config.toml
n_layer = 13
d_model = 448
n_head = 7
n_kv_head = 7
head_dim = 64
d_mlp = 896
vocab_size = 8945
activation = "tanh_gelu"
norm = "layernorm"
norm_place = "pre"
norm_eps = 1e-05
positions = "rope"
rope_base = 10000.0
rope_fraction = 0.5
qk_norm = false
attn_scale = 0.125
bias = "none"
tie_embeddings = false
parallel_block = true
init = "normal"
init_std_qkv = 0.0289
init_std_o = 0.00567
init_std_up = 0.0289
init_std_down = 0.00567
optimizer = "soap_variant"
lr = 0.00228
beta1 = 0.95
beta2 = 0.99
weight_decay = 0.15
lr_head = 0.00591
grad_clip = 1.0
warmup_steps = 200
schedule = "wsd"
decay_fraction = 0.749
decay_shape = "cos"
final_lr_fraction = 0.05
batch_tokens = 262144
seq_len = 2048
doc_mask = true
train_tokens = 1062000000
steps = 4052
dataset = "wikipedia_en"
Each number is 50 + 12 x the weight over the matrix's rms, rounded and kept within 0 to 99. Layers, rows and columns count from 0.

# down: layer 2 MLP down (transposed), 896x448, rms 0.0365, rows 603-633, columns 224-335
# up: layer 2 MLP up, 896x448, rms 0.0594, rows 604-634, columns 224-335
down603:35 65 41 53 72 41 57 28 49 63 22 53 61 37 51 40 45 61 59 50 43 36 46 58 46 29 48 51 37 56 50 46 33 73 56 53 41 54 52 46 34 59 41 48 39 57 56 34 68 43 53 19 51 54 49 32 63 88 26 77 11 44 54 55 46 33 41 51 68 56 43 54 45 51 49 76 62 57 46 51 40 50 54 48 56 55 69 29 44 68 58 59 61 80 73 65 45 41 49 30 38 55 39 65 62 51 48 33 47 45 59 33
up604:51 67 60 50 59 31 46 53 30 55 48 31 54 38 56 50 32 45 47 59 17 63 57 48 26 70 45 63 31 45 39 55 52 54 35 47 31 52 57 39 53 47 41 57 41 47 41 27 38 37 53 58 43 56 40 64 35 41 65 58 60 72 60 41 28 52 47 54 62 42 44 58 24 50 51 41 20 30 58 24 53 37 57 46 54 38 61 35 54 43 68 32 50 62 65 64 49 55 43 47 58 37 44 45 67 45 58 48 73 46 47 48
down604:46 52 44 45 49 65 60 53 58 43 42 49 63 44 38 57 59 50 48 50 42 55 59 50 44 58 56 59 52 51 40 70 50 44 37 34 46 54 45 59 48 56 54 49 66 33 59 54 45 72 62 58 58 71 58 60 40 61 56 58 46 48 46 40 36 44 45 51 51 65 42 42 53 57 38 37 40 61 35 61 55 69 51 49 62 47 60 65 48 51 50 49 62 71 56 49 51 61 57 55 44 44 53 53 55 76 62 35 55 51 62 62
up605:42 56 78 61 57 43 60 48 69 52 56 39 54 58 62 63 44 34 40 34 53 56 44 47 48 57 60 54 34 54 42 43 57 44 33 54 35 30 52 44 59 43 50 29 42 36 67 49 45 42 55 35 60 46 60 66 63 63 53 55 53 65 50 47 51 57 44 61 66 50 49 54 43 37 41 36 54 39 55 57 35 49 64 54 70 47 51 54 73 33 51 42 45 43 47 54 29 64 29 40 73 37 55 49 42 59 60 19 60 51 47 50
down605:50 37 61 53 66 33 44 55 35 48 41 40 44 46 40 36 42 38 45 42 45 64 55 42 51 43 61 48 66 58 58 43 58 45 50 48 34 63 65 55 53 68 43 45 32 42 56 42 58 65 32 46 41 55 57 58 54 62 52 67 45 59 50 62 42 61 47 58 59 54 44 47 51 50 32 30 49 73 60 63 35 62 60 43 39 41 42 47 47 53 51 64 45 45 56 47 23 54 41 42 69 56 40 33 50 53 67 35 42 61 54 70
up606:74 54 31 48 54 56 52 19 64 44 58 37 29 68 72 51 58 58 46 44 19 58 67 71 47 50 25 14 43 61 44 51 48 53 37 63 34 41 67 60 68 34 56 42 68 66 38 35 41 49 40 39 48 50 47 67 47 61 18 31 60 81 68 70 56 47 37 31 55 49 48 68 44 54 38 39 63 48 74 49 52 56 43 72 62 52 70 21 49 71 45 39 45 49 56 58 61 46 69 40 70 31 56 28 74 56 51 40 36 40 40 56
down606:56 48 45 22 58 63 22 61 31 59 40 38 62 81 65 32 38 72 71 58 44 55 34 47 50 47 34 53 46 61 68 50 44 59 63 57 40 52 35 53 51 36 78 52 67 40 45 57 61 42 63 54 43 41 54 28 39 36 60 31 39 32 67 64 45 62 42 71 54 53 45 34 66 63 58 43 55 67 31 45 46 67 64 37 21 65 43 67 61 42 76 51 35 34 74 35 44 79 32 54 80 80 45 66 20 48 58 30 46 14 55 71
up607:37 51 57 54 24 49 69 63 60 58 38 47 63 31 46 56 60 56 42 52 56 55 53 67 53 49 45 58 65 43 32 65 34 50 52 45 64 43 54 62 44 47 63 52 40 44 58 29 62 50 63 46 30 61 48 70 40 55 53 53 55 57 79 39 69 56 63 70 46 41 40 54 42 57 54 51 43 53 53 61 59 35 45 33 32 51 46 29 52 38 50 33 45 44 41 48 44 48 57 59 58 51 65 50 37 38 66 22 53 62 61 50
down607:66 30 34 54 72 50 43 48 57 52 58 55 43 65 63 46 50 54 58 49 47 55 45 39 67 51 61 45 48 66 75 53 73 48 56 51 28 54 57 40 61 59 44 48 55 68 46 75 52 48 53 56 76 35 60 54 55 56 63 34 41 38 45 56 50 43 52 48 41 58 40 38 58 53 27 53 51 40 40 62 40 63 57 68 49 59 56 58 49 52 54 49 52 50 49 37 62 46 44 44 63 62 45 48 50 65 54 62 45 51 35 50
up608:68 62 45 62 48 51 49 27 48 51 51 46 41 37 65 61 56 68 59 51 78 44 40 51 49 52 52 53 39 40 46 47 37 53 53 64 41 59 63 53 33 46 56 45 59 42 65 53 47 49 39 70 56 41 41 39 42 54 46 53 48 46 45 58 51 48 53 58 64 43 42 32 42 56 50 52 45 48 52 59 44 62 42 54 54 53 46 49 56 45 48 50 40 42 49 54 49 43 34 49 62 76 30 33 58 42 51 44 66 32 63 63
down608:60 35 42 55 47 50 55 33 65 49 57 39 43 48 37 69 49 51 70 65 36 56 45 64 49 57 26 63 42 47 45 52 37 50 49 67 52 57 60 40 68 25 39 51 46 52 49 60 50 48 52 59 52 52 60 80 57 41 39 49 53 47 36 47 50 32 37 59 24 40 83 26 41 56 44 53 38 56 33 46 40 45 41 27 52 63 58 52 54 50 24 54 34 59 56 61 52 43 54 48 44 56 48 53 52 52 73 60 42 46 50 69
up609:55 52 68 29 43 56 57 67 50 60 36 31 49 42 50 55 41 45 38 35 51 56 52 65 19 32 48 60 37 27 38 36 33 44 49 31 34 65 49 36 35 38 30 65 20 77 71 33 52 62 45 38 48 52 49 36 47 75 51 60 68 76 44 50 48 68 39 52 70 42 58 74 31 62 37 61 57 25 47 52 37 58 57 47 47 65 38 58 59 45 41 61 57 35 62 33 87 40 18 54 67 40 52 36 44 57 41 21 36 48 45 54
down609:46 53 51 56 46 56 63 52 53 64 60 61 31 48 37 69 52 46 41 59 62 62 60 62 41 41 64 49 52 53 46 56 68 42 52 66 54 66 43 41 75 53 43 70 64 60 33 60 43 45 55 58 48 50 64 55 54 76 60 39 41 68 55 63 48 41 59 40 37 42 56 60 45 56 65 65 48 51 49 43 63 40 63 70 57 49 43 54 38 48 63 47 53 52 54 52 59 71 60 33 38 54 60 67 50 50 62 54 31 44 59 41
up610:51 56 25 54 37 49 62 55 40 59 66 38 60 48 64 69 43 52 64 36 54 62 36 44 54 58 45 49 26 45 28 52 51 46 49 36 46 54 51 53 43 65 46 47 51 67 23 36 69 47 34 26 68 44 50 47 40 22 56 73 33 31 40 45 51 50 63 69 50 40 52 47 40 50 64 61 64 53 70 49 49 50 63 42 44 48 47 58 30 42 67 30 50 58 48 62 46 55 19 69 44 52 49 45 52 68 49 36 52 63 43 51
down610:63 66 54 51 66 83 49 36 59 51 48 64 44 55 48 21 52 39 30 48 80 39 64 49 34 46 61 39 41 48 39 49 53 45 65 26 53 31 56 57 39 35 75 38 46 48 67 47 47 61 62 81 37 54 74 51 46 67 39 67 55 63 41 55 48 71 58 39 56 73 38 60 44 74 37 42 34 66 44 44 44 58 46 65 59 47 52 39 64 54 63 45 59 46 50 46 53 35 56 54 73 32 56 51 41 48 43 41 45 52 63 71
up611:53 55 43 42 55 46 52 61 39 50 35 51 42 43 54 55 34 48 41 40 57 67 41 56 42 71 48 51 50 53 42 57 49 35 60 57 53 78 45 50 68 51 51 64 50 56 27 33 50 37 65 39 68 53 62 25 57 45 49 57 35 40 63 59 43 33 56 40 55 49 48 41 53 61 67 49 47 38 43 73 61 62 39 50 58 36 52 67 60 44 51 62 41 56 64 50 44 40 34 41 56 24 39 55 47 53 46 54 73 39 32 60
down611:37 47 60 50 45 57 47 38 60 43 71 60 53 49 45 37 61 57 43 45 54 45 59 56 56 50 42 55 52 52 54 55 44 37 51 50 48 42 61 38 55 46 56 47 55 57 64 59 43 62 45 49 38 44 53 61 45 44 51 47 57 42 47 52 45 62 31 61 35 70 45 57 47 39 34 63 61 56 55 36 44 39 48 44 40 49 60 54 54 58 42 34 59 55 57 42 45 54 59 55 58 66 49 52 51 41 50 53 28 51 66 50
up612:37 70 67 55 51 61 66 58 45 71 57 57 60 56 47 54 38 28 56 65 53 63 36 59 50 37 40 53 42 54 53 35 58 49 50 47 64 55 56 57 67 66 78 57 46 47 50 44 36 45 45 36 58 50 22 64 42 55 37 63 47 44 60 58 43 48 12 53 60 49 64 44 48 44 75 43 67 64 53 38 38 56 54 40 52 50 74 43 38 63 41 55 26 25 32 52 65 69 39 51 69 31 56 43 44 52 69 50 45 52 35 47
down612:38 45 47 40 48 51 62 41 63 25 59 47 37 60 64 60 44 45 34 47 77 62 45 30 36 49 56 51 57 55 65 66 41 43 53 54 39 49 41 35 40 42 37 60 60 59 54 45 58 57 51 41 56 48 54 57 54 49 43 70 50 53 53 50 23 62 45 52 39 43 37 56 44 49 37 64 28 40 36 64 38 38 49 52 40 50 43 48 39 39 64 54 62 72 55 62 36 39 67 45 59 58 43 54 71 54 44 57 58 52 40 69
up613:51 48 59 61 51 56 43 51 45 31 63 61 49 30 18 36 58 36 48 53 41 63 43 38 32 62 54 57 56 35 42 59 39 45 47 52 42 38 58 67 49 49 54 48 42 59 47 26 32 61 52 25 31 69 60 45 46 35 47 50 81 70 52 65 63 42 33 42 51 65 79 53 43 47 63 37 44 60 69 23 46 71 70 69 45 62 52 39 56 38 53 73 52 39 62 32 49 39 66 50 47 52 54 39 46 56 56 75 53 54 35 50
down613:52 54 70 40 30 36 37 57 37 39 42 61 55 41 37 40 62 31 60 25 44 44 53 48 47 45 61 58 50 60 48 38 59 45 57 45 64 55 60 57 62 54 29 51 55 46 64 22 63 61 27 37 55 43 70 54 55 53 47 44 47 42 58 51 51 63 66 54 32 64 52 56 64 69 62 66 49 28 70 32 31 50 52 81 32 40 57 41 58 66 72 57 57 57 45 48 45 51 50 53 58 65 66 67 46 51 65 69 29 79 39 52
up614:46 46 42 63 38 60 42 51 41 50 59 44 43 65 67 55 42 47 65 47 49 49 38 70 71 27 55 43 44 65 68 46 39 73 62 55 42 64 50 53 39 55 64 69 62 48 37 44 50 70 33 58 54 69 31 52 54 68 50 60 57 56 58 51 44 28 45 53 47 35 52 52 40 46 44 30 30 60 54 44 46 57 66 70 49 41 76 48 35 45 68 71 45 52 58 49 68 52 42 54 39 50 46 27 63 69 76 55 27 57 36 67
down614:35 42 73 40 54 40 52 67 48 72 68 66 66 44 56 43 41 47 49 59 43 48 43 62 58 46 49 34 54 53 55 58 38 49 49 31 48 55 68 32 65 71 39 58 58 56 51 51 50 61 47 60 54 71 68 30 40 45 46 62 62 52 61 44 38 46 63 69 36 35 53 40 45 54 56 42 40 66 62 59 32 09 38 44 35 51 68 67 75 56 64 42 47 46 66 51 41 61 49 42 42 60 61 77 43 33 64 49 49 57 53 54
up615:48 58 33 53 18 47 35 63 57 41 48 53 48 46 79 34 62 32 46 40 35 38 59 50 74 75 67 39 56 45 50 50 45 57 60 52 53 60 68 71 49 48 65 34 68 58 63 43 68 61 32 52 46 61 63 52 42 37 69 46 39 60 27 33 68 55 55 61 31 22 47 65 66 59 54 54 33 65 42 51 53 42 56 55 24 58 67 49 47 54 67 39 30 68 69 70 38 37 89 51 47 41 37 68 61 43 41 58 43 58 51 69
down615:52 68 45 36 47 62 53 32 49 58 68 56 54 46 54 45 31 33 36 49 61 48 56 37 56 51 53 58 59 61 49 54 44 54 68 59 59 47 54 72 32 55 50 55 62 28 31 50 50 34 32 53 40 70 66 56 48 59 65 41 68 31 55 37 55 41 63 61 12 26 39 56 62 39 50 26 43 41 30 41 64 64 64 37 42 62 45 65 70 36 60 40 45 51 67 76 43 43 62 70 49 47 39 73 67 43 44 38 35 44 55 47
up616:65 56 66 39 56 75 52 51 44 34 36 52 59 16 50 68 62 45 52 47 68 56 72 51 40 42 49 57 44 50 71 63 68 53 37 49 50 31 36 33 54 50 43 66 38 59 53 51 45 60 37 30 62 63 35 54 33 58 72 59 50 54 67 58 33 43 64 68 51 51 44 58 30 41 48 57 74 35 48 53 54 29 40 51 45 84 46 42 40 48 50 27 44 40 44 56 31 60 36 32 52 40 54 45 29 67 39 47 59 35 51 69
down616:73 65 72 58 57 70 53 57 72 49 57 59 64 43 38 39 58 60 61 48 67 65 71 65 47 47 44 65 40 38 44 52 79 41 53 39 42 44 44 47 63 40 44 68 63 38 43 44 56 39 43 50 49 42 49 56 50 43 63 57 38 59 64 27 61 39 60 45 54 46 45 59 51 45 66 48 73 56 60 58 56 41 42 47 37 74 55 50 44 57 43 40 40 66 65 39 30 45 50 41 55 58 39 52 43 46 42 68 60 37 38 66
up617:47 57 49 42 38 59 39 56 32 47 50 53 74 66 28 66 57 56 65 43 48 69 81 72 71 47 51 45 33 26 32 53 73 37 53 42 44 55 41 33 22 51 49 50 56 49 48 54 60 53 63 25 42 49 42 44 51 32 30 44 35 66 49 34 39 53 35 38 56 53 36 46 42 58 61 59 47 51 50 50 57 54 37 56 52 58 60 48 46 38 25 33 31 40 62 60 58 44 31 32 40 45 39 52 42 63 61 48 70 44 44 33
down617:61 39 42 55 54 46 41 57 53 49 53 40 44 48 51 37 68 36 32 40 35 59 65 48 57 58 46 56 47 53 46 55 57 59 37 47 52 50 37 44 49 52 38 62 44 49 45 46 55 59 55 60 32 58 51 55 64 39 65 40 48 48 61 45 41 43 41 48 48 70 55 52 70 67 44 37 38 45 39 43 48 60 55 58 65 22 41 55 57 48 51 33 51 56 45 57 20 43 51 46 40 52 53 58 33 34 44 52 58 40 39 37
up618:46 61 35 42 43 58 51 28 48 54 37 45 63 26 60 62 54 68 53 38 58 51 60 61 40 73 39 54 51 46 62 41 54 37 40 62 57 44 50 60 54 71 40 46 40 39 41 36 58 44 43 60 66 58 37 49 39 60 58 49 70 57 65 47 49 72 65 60 41 37 48 65 35 44 59 52 68 51 56 54 54 40 60 51 42 46 41 35 51 55 45 40 36 51 56 65 39 55 54 48 47 64 52 54 39 35 59 58 59 56 45 43
down618:52 37 55 60 40 49 31 35 59 81 46 63 54 51 52 42 60 72 46 53 52 70 52 41 44 65 30 56 39 70 56 45 40 48 38 65 55 33 51 65 71 58 47 39 45 38 52 37 29 47 54 44 68 57 62 62 27 67 50 75 43 29 60 29 36 41 52 41 64 62 27 43 47 30 27 58 36 45 27 44 60 71 62 54 62 64 71 38 52 51 34 57 77 40 57 57 47 45 68 58 68 61 60 59 41 29 37 59 49 55 44 58
up619:66 44 40 85 35 55 49 59 57 50 55 60 65 45 64 54 57 68 59 34 60 59 47 81 61 51 75 39 42 45 56 48 45 41 56 54 57 47 41 49 64 35 86 42 61 36 30 49 44 48 53 44 38 55 68 52 52 39 71 64 53 50 59 70 53 65 43 65 42 42 77 54 32 40 45 45 50 41 61 47 40 54 51 41 21 69 66 35 42 37 51 45 51 59 12 35 56 51 60 45 64 51 62 63 45 47 63 64 61 59 30 52
down619:57 43 61 52 49 57 70 52 54 56 78 72 54 44 42 59 70 34 39 58 64 61 42 71 41 41 78 53 44 32 46 56 46 27 45 61 60 74 27 32 39 56 69 75 50 61 62 53 52 52 54 70 32 47 48 55 65 35 56 49 55 51 60 60 40 65 47 51 26 52 32 67 47 70 30 64 51 36 33 67 28 55 54 31 54 64 56 61 53 63 58 50 72 57 38 59 51 78 41 60 52 69 63 43 65 61 43 61 57 79 63 75
up620:56 53 49 59 64 48 66 57 67 51 61 65 63 46 33 25 47 56 35 46 64 48 30 54 58 63 35 60 65 41 49 68 67 57 41 33 52 49 45 55 74 41 62 64 43 50 48 47 46 58 62 39 61 53 49 38 57 59 67 68 43 68 54 61 55 51 69 52 41 41 61 51 75 35 36 40 42 43 60 64 46 41 44 62 28 35 47 44 45 62 41 45 37 35 43 41 48 57 42 53 99 45 54 80 42 55 48 68 48 59 56 33
down620:65 58 53 55 55 74 63 68 68 38 64 44 41 48 42 57 29 58 36 63 42 51 49 58 65 60 47 49 52 52 42 60 49 42 41 45 38 44 58 58 46 55 59 56 41 59 61 58 68 49 57 40 57 48 88 43 43 68 66 58 45 62 48 47 44 62 57 50 42 39 58 34 56 43 44 49 50 71 53 58 46 36 47 57 42 54 49 55 60 56 38 57 56 60 47 52 34 45 55 48 64 41 54 61 49 42 55 55 45 61 58 73
up621:41 24 44 39 40 44 59 44 42 64 59 63 48 31 24 35 48 55 47 52 45 48 21 39 60 40 52 38 57 27 61 63 47 36 46 71 36 56 47 67 50 64 40 59 47 51 71 56 59 71 42 56 57 54 44 63 58 37 63 43 33 53 46 59 44 36 53 44 55 49 49 49 39 67 37 55 61 56 49 44 27 49 33 34 50 38 44 50 54 49 56 50 46 43 44 44 37 55 69 65 56 82 43 57 48 53 45 24 59 39 47 39
down621:73 35 54 50 32 70 43 56 60 50 60 63 48 42 49 44 44 60 46 72 29 64 66 46 39 33 46 40 43 40 50 55 46 34 49 73 47 48 52 66 36 42 48 37 59 60 54 33 57 80 62 49 58 35 58 61 34 49 70 54 48 47 53 56 64 39 62 35 33 37 66 46 27 62 48 49 60 45 36 39 49 48 50 49 34 40 36 50 42 61 83 61 63 73 52 72 39 45 32 46 44 53 53 66 67 59 56 69 41 80 32 35
up622:46 31 54 33 40 19 39 44 53 73 43 69 43 58 42 45 40 35 49 50 71 62 54 52 42 48 73 51 53 52 46 51 49 53 40 53 59 42 30 84 31 58 78 29 43 64 68 34 31 55 59 34 40 56 71 62 62 38 32 63 67 48 66 51 65 41 45 74 57 45 55 52 40 59 48 48 58 59 36 68 61 53 58 62 47 47 54 41 69 70 43 63 69 55 31 26 63 34 33 45 67 47 50 25 33 53 47 51 21 65 32 38
down622:52 57 35 53 41 47 48 23 43 41 64 46 58 45 45 41 47 68 29 62 46 37 35 62 38 47 49 57 47 41 53 47 52 42 45 78 57 57 39 56 44 55 32 44 63 52 51 43 44 46 61 48 41 52 56 62 45 40 60 35 59 51 56 50 56 42 60 65 49 46 64 48 36 41 50 53 51 47 51 54 38 53 51 51 49 45 55 45 41 34 59 44 53 21 56 44 57 31 54 59 49 51 58 66 57 35 48 65 56 43 39 42
up623:58 58 63 60 32 41 57 62 34 32 29 56 48 45 50 53 59 33 50 41 44 54 56 50 33 51 43 60 24 47 41 66 48 49 57 60 59 46 41 44 43 45 43 40 47 42 47 43 63 31 89 44 41 59 51 68 50 47 56 70 51 66 52 60 40 50 42 59 58 30 43 45 39 68 54 43 53 46 39 58 57 53 68 38 51 37 58 38 55 17 69 44 41 69 50 55 20 42 50 30 46 53 43 41 62 36 52 51 46 53 60 73
down623:45 59 38 55 40 78 43 66 50 40 69 56 63 28 58 40 50 51 56 40 38 66 54 53 51 60 39 59 43 61 30 55 43 59 48 55 43 40 64 65 81 55 36 48 55 40 34 49 67 50 69 56 57 45 71 57 47 67 45 43 56 58 58 50 23 52 83 78 41 53 63 53 58 47 24 66 36 50 57 53 62 67 82 33 50 75 59 67 66 42 61 50 67 48 60 50 41 59 47 31 27 28 50 33 50 44 46 51 53 55 52 44
up624:49 61 55 65 69 56 40 24 45 52 63 39 32 56 49 50 49 49 14 53 50 57 66 44 45 43 43 38 57 43 51 34 45 27 54 43 26 43 60 72 38 52 66 55 65 35 59 44 64 64 50 38 62 54 56 42 29 58 46 45 43 52 38 41 55 51 48 57 70 45 45 42 29 47 49 60 57 53 47 42 34 59 32 52 70 33 39 52 54 55 34 72 45 58 43 53 61 33 31 66 52 40 44 53 39 52 76 68 56 53 60 59
down624:53 48 48 65 47 61 57 64 50 59 69 37 29 67 45 50 40 50 55 45 65 61 48 79 60 66 40 63 55 54 38 65 27 50 30 40 32 35 66 27 59 54 45 57 44 59 66 56 63 60 48 80 45 21 60 43 35 60 35 51 54 62 66 55 46 47 60 55 53 48 32 39 64 52 55 52 36 40 35 46 56 42 55 44 35 52 49 41 41 50 42 30 46 27 49 65 53 56 66 62 52 45 68 65 62 59 36 32 47 46 61 61
up625:43 48 63 55 38 51 52 60 34 58 32 36 23 54 45 50 48 54 58 58 56 50 61 47 31 50 51 29 58 51 56 47 59 52 46 79 46 69 42 32 51 72 45 27 39 59 57 53 20 36 46 29 53 52 47 38 52 48 63 51 65 30 53 53 38 70 43 47 56 38 57 49 55 56 53 60 30 44 31 79 59 63 57 67 68 44 55 51 60 50 68 34 41 42 71 69 33 45 47 48 57 39 76 45 61 39 40 70 66 40 34 70
down625:50 57 55 54 38 46 35 57 71 37 42 47 57 64 52 40 47 56 34 82 46 61 41 33 53 42 41 62 48 54 44 52 44 68 59 51 29 57 73 60 41 64 30 57 83 51 51 39 38 53 35 49 47 48 54 52 40 44 68 61 39 38 57 35 56 54 26 52 43 51 49 59 54 46 42 34 31 48 49 52 58 40 43 43 22 43 62 53 56 59 41 45 34 49 47 71 63 45 30 37 40 69 49 34 62 49 64 54 59 65 39 49
up626:49 64 54 67 45 45 50 46 62 63 61 48 63 58 54 26 61 46 45 63 55 64 63 50 35 56 63 60 35 32 67 31 42 45 60 45 69 34 52 64 36 58 51 71 42 62 45 32 21 39 45 44 54 50 48 43 56 48 56 56 48 37 66 45 58 65 68 40 63 30 57 51 52 19 58 39 32 58 41 64 63 55 54 76 49 36 48 43 28 46 50 66 51 46 65 46 38 39 30 63 60 31 27 57 48 41 40 56 43 50 55 59
down626:61 42 59 46 43 60 41 43 45 39 39 47 51 36 46 74 36 51 40 46 41 44 51 60 59 52 27 51 67 62 43 75 48 54 50 50 33 62 52 58 59 48 57 40 64 48 41 71 64 56 53 48 46 33 53 44 47 65 45 56 65 61 28 55 46 52 36 50 38 69 44 61 46 63 55 77 50 42 54 37 46 35 53 37 56 63 56 69 64 51 40 35 66 48 40 53 74 57 71 25 47 68 54 59 47 57 53 39 35 43 44 40
up627:49 53 41 44 49 54 74 51 54 38 58 53 36 42 81 46 47 20 58 50 53 63 83 63 38 40 54 49 66 54 33 46 27 40 55 44 46 54 51 47 26 40 61 56 35 45 57 38 24 33 40 08 40 67 53 59 30 55 44 39 41 54 79 50 53 53 58 45 47 49 14 65 58 37 55 45 63 53 35 48 40 70 46 38 59 58 43 26 52 34 60 61 54 61 54 39 49 36 43 56 65 45 57 36 35 24 54 51 63 53 50 41
down627:49 43 49 42 49 53 44 47 39 58 32 47 52 46 26 48 39 64 40 36 58 43 47 60 51 70 50 67 61 52 39 63 81 49 49 64 48 62 53 59 68 40 47 43 61 60 49 54 50 65 52 72 49 57 48 46 63 44 55 56 66 55 51 58 46 56 55 46 52 48 84 51 41 45 52 56 44 48 54 44 48 48 50 63 46 30 69 59 48 80 48 40 54 60 55 65 60 68 54 34 53 57 33 73 69 51 35 44 58 55 60 80
up628:42 62 39 61 56 58 62 33 23 39 40 15 31 68 51 67 30 47 52 63 64 62 47 54 28 40 36 47 62 64 44 29 45 50 39 61 15 36 49 50 57 51 62 57 23 62 67 71 46 59 44 09 32 61 53 43 54 50 58 51 59 83 33 57 51 43 51 40 50 55 42 61 33 44 74 51 31 67 23 40 42 25 58 56 52 69 28 52 46 43 62 28 35 53 61 36 63 56 19 21 52 59 18 27 37 41 57 58 63 48 26 49
down628:64 39 69 61 58 66 46 46 36 61 59 36 40 74 72 45 43 59 50 71 55 74 72 35 47 40 85 34 51 53 59 55 61 76 50 54 60 58 46 60 53 46 52 68 32 38 58 46 32 45 51 24 32 35 52 78 59 53 46 66 46 50 27 40 53 80 54 50 58 63 51 52 61 65 57 64 75 55 21 60 34 61 50 62 64 48 59 58 09 50 61 30 59 37 58 59 43 53 39 53 42 56 58 52 54 34 53 44 50 69 38 53
up629:60 64 47 39 62 59 37 44 41 57 41 43 38 38 67 32 49 57 44 49 65 66 39 34 20 53 30 49 35 55 36 42 35 56 83 45 48 49 62 68 19 55 62 59 43 62 59 43 54 39 50 62 56 57 41 44 72 55 61 23 57 55 59 77 40 47 50 28 50 38 66 48 34 54 45 62 45 61 41 27 25 35 59 59 53 71 49 27 48 43 43 37 35 56 66 42 47 56 61 41 55 70 38 45 59 54 52 48 51 55 33 53
down629:70 36 60 42 51 28 56 44 19 61 33 62 60 60 54 56 49 50 64 28 30 45 39 39 66 73 56 58 55 57 65 35 57 37 28 59 68 50 39 28 49 24 26 59 54 51 50 22 62 32 43 33 41 39 55 55 61 54 49 61 53 62 32 64 52 53 62 63 59 45 61 45 57 60 40 44 56 53 22 45 48 43 48 52 47 43 53 40 47 28 79 55 50 52 49 53 41 64 45 47 37 37 60 41 36 49 28 46 47 50 54 52
up630:49 58 55 35 76 52 42 50 50 46 58 41 60 74 63 58 40 40 34 37 57 62 59 39 74 68 51 71 29 67 24 70 43 52 47 46 33 57 45 64 20 40 25 46 49 51 56 77 54 40 71 70 40 27 62 27 45 61 53 40 50 36 34 56 58 26 33 42 58 51 33 49 29 64 40 72 48 25 46 46 30 61 48 58 51 42 46 37 44 48 66 46 59 59 60 58 75 39 71 49 52 47 40 40 28 38 34 53 25 30 38 49
down630:60 37 63 78 48 62 41 55 57 52 45 45 60 73 64 55 27 18 16 43 57 46 61 41 74 32 46 86 59 55 58 43 29 49 52 50 64 53 43 54 34 64 39 48 66 55 39 49 52 57 51 45 46 38 77 36 29 50 44 61 65 46 31 66 49 60 60 61 20 56 71 45 48 61 51 51 43 47 43 55 39 59 57 44 43 38 35 60 52 61 58 42 50 57 34 64 45 52 45 21 30 52 67 53 38 38 50 56 40 55 46 58
up631:54 53 43 36 38 46 37 54 46 63 22 49 53 42 59 45 48 46 53 36 55 33 31 55 46 53 26 52 56 54 41 42 55 62 34 63 28 34 50 56 49 43 44 50 57 61 50 42 25 51 59 39 48 52 44 44 53 51 50 29 75 62 49 66 38 29 50 47 70 45 41 43 39 29 35 29 55 59 58 62 51 56 74 53 63 49 51 41 49 43 55 48 51 53 49 40 53 51 50 52 55 31 52 46 48 59 48 54 38 51 48 49
down631:52 71 50 49 29 57 54 72 88 54 45 62 35 63 41 30 59 42 55 29 46 56 41 31 60 65 40 70 54 56 45 34 49 38 56 65 47 46 68 49 47 64 36 51 57 43 44 56 45 36 51 52 44 62 54 60 49 57 43 50 45 73 63 56 58 35 71 32 57 62 34 45 56 45 43 67 42 32 41 45 35 56 47 56 46 34 44 60 48 45 42 42 34 29 53 57 49 56 60 39 54 24 24 21 50 36 20 58 38 46 43 36
up632:41 37 57 63 47 63 45 52 38 34 48 57 50 43 48 45 55 45 40 64 54 39 43 29 43 56 40 56 63 35 55 74 60 57 45 67 61 43 32 57 58 33 54 60 33 45 46 65 52 64 43 44 67 40 43 61 64 59 61 49 51 33 37 67 44 65 65 49 52 44 38 39 43 52 59 57 35 30 49 66 48 40 38 51 38 63 62 61 39 45 74 59 44 61 44 35 54 37 61 44 56 61 38 54 34 51 64 18 47 43 36 86
down632:50 61 46 46 43 41 63 45 53 45 69 48 58 53 49 49 37 35 32 69 47 25 64 39 48 48 65 36 65 46 63 60 63 45 39 80 60 64 44 54 59 59 68 54 27 60 46 39 53 31 37 62 42 33 45 67 74 70 58 37 62 52 45 52 63 43 61 66 39 44 51 46 66 55 59 53 53 47 50 63 53 52 52 57 36 42 45 52 47 54 70 57 36 58 62 35 66 40 57 52 57 32 35 52 41 45 60 39 50 56 31 77
up633:31 45 53 33 53 30 55 63 25 54 51 47 60 37 33 71 44 44 74 70 37 46 45 47 60 58 48 46 60 37 63 63 41 50 71 59 57 50 51 60 42 51 27 33 42 29 42 55 79 58 42 31 49 29 44 51 70 33 47 61 48 41 59 41 48 52 76 60 58 50 53 49 55 68 52 70 72 48 62 62 52 52 51 66 31 51 51 62 38 51 35 47 32 73 59 63 63 46 91 34 41 57 54 51 53 61 30 47 40 48 58 68
down633:51 50 64 40 27 38 60 63 19 48 60 49 51 62 64 57 36 67 62 54 46 51 57 48 40 47 66 44 50 56 55 59 51 47 50 58 51 64 36 40 55 41 59 42 53 38 34 30 53 69 66 71 61 63 40 31 62 58 42 59 47 25 56 42 41 50 48 50 64 59 93 18 63 46 42 79 68 41 59 34 36 24 41 47 40 37 51 73 31 34 33 40 44 62 53 45 70 65 53 54 61 45 54 67 51 37 42 68 40 35 64 59
up634:38 37 50 55 60 56 42 24 52 37 62 62 46 57 48 48 32 38 32 52 35 39 40 54 57 46 49 32 68 49 61 48 52 57 53 51 47 53 43 62 62 72 48 27 49 39 34 48 41 55 52 59 74 64 48 45 48 66 31 59 53 54 37 28 49 53 46 60 39 40 62 68 66 57 66 71 51 57 52 36 57 34 46 38 66 79 40 37 60 39 50 32 51 62 58 55 47 28 64 56 25 40 64 44 44 39 60 60 38 51 44 37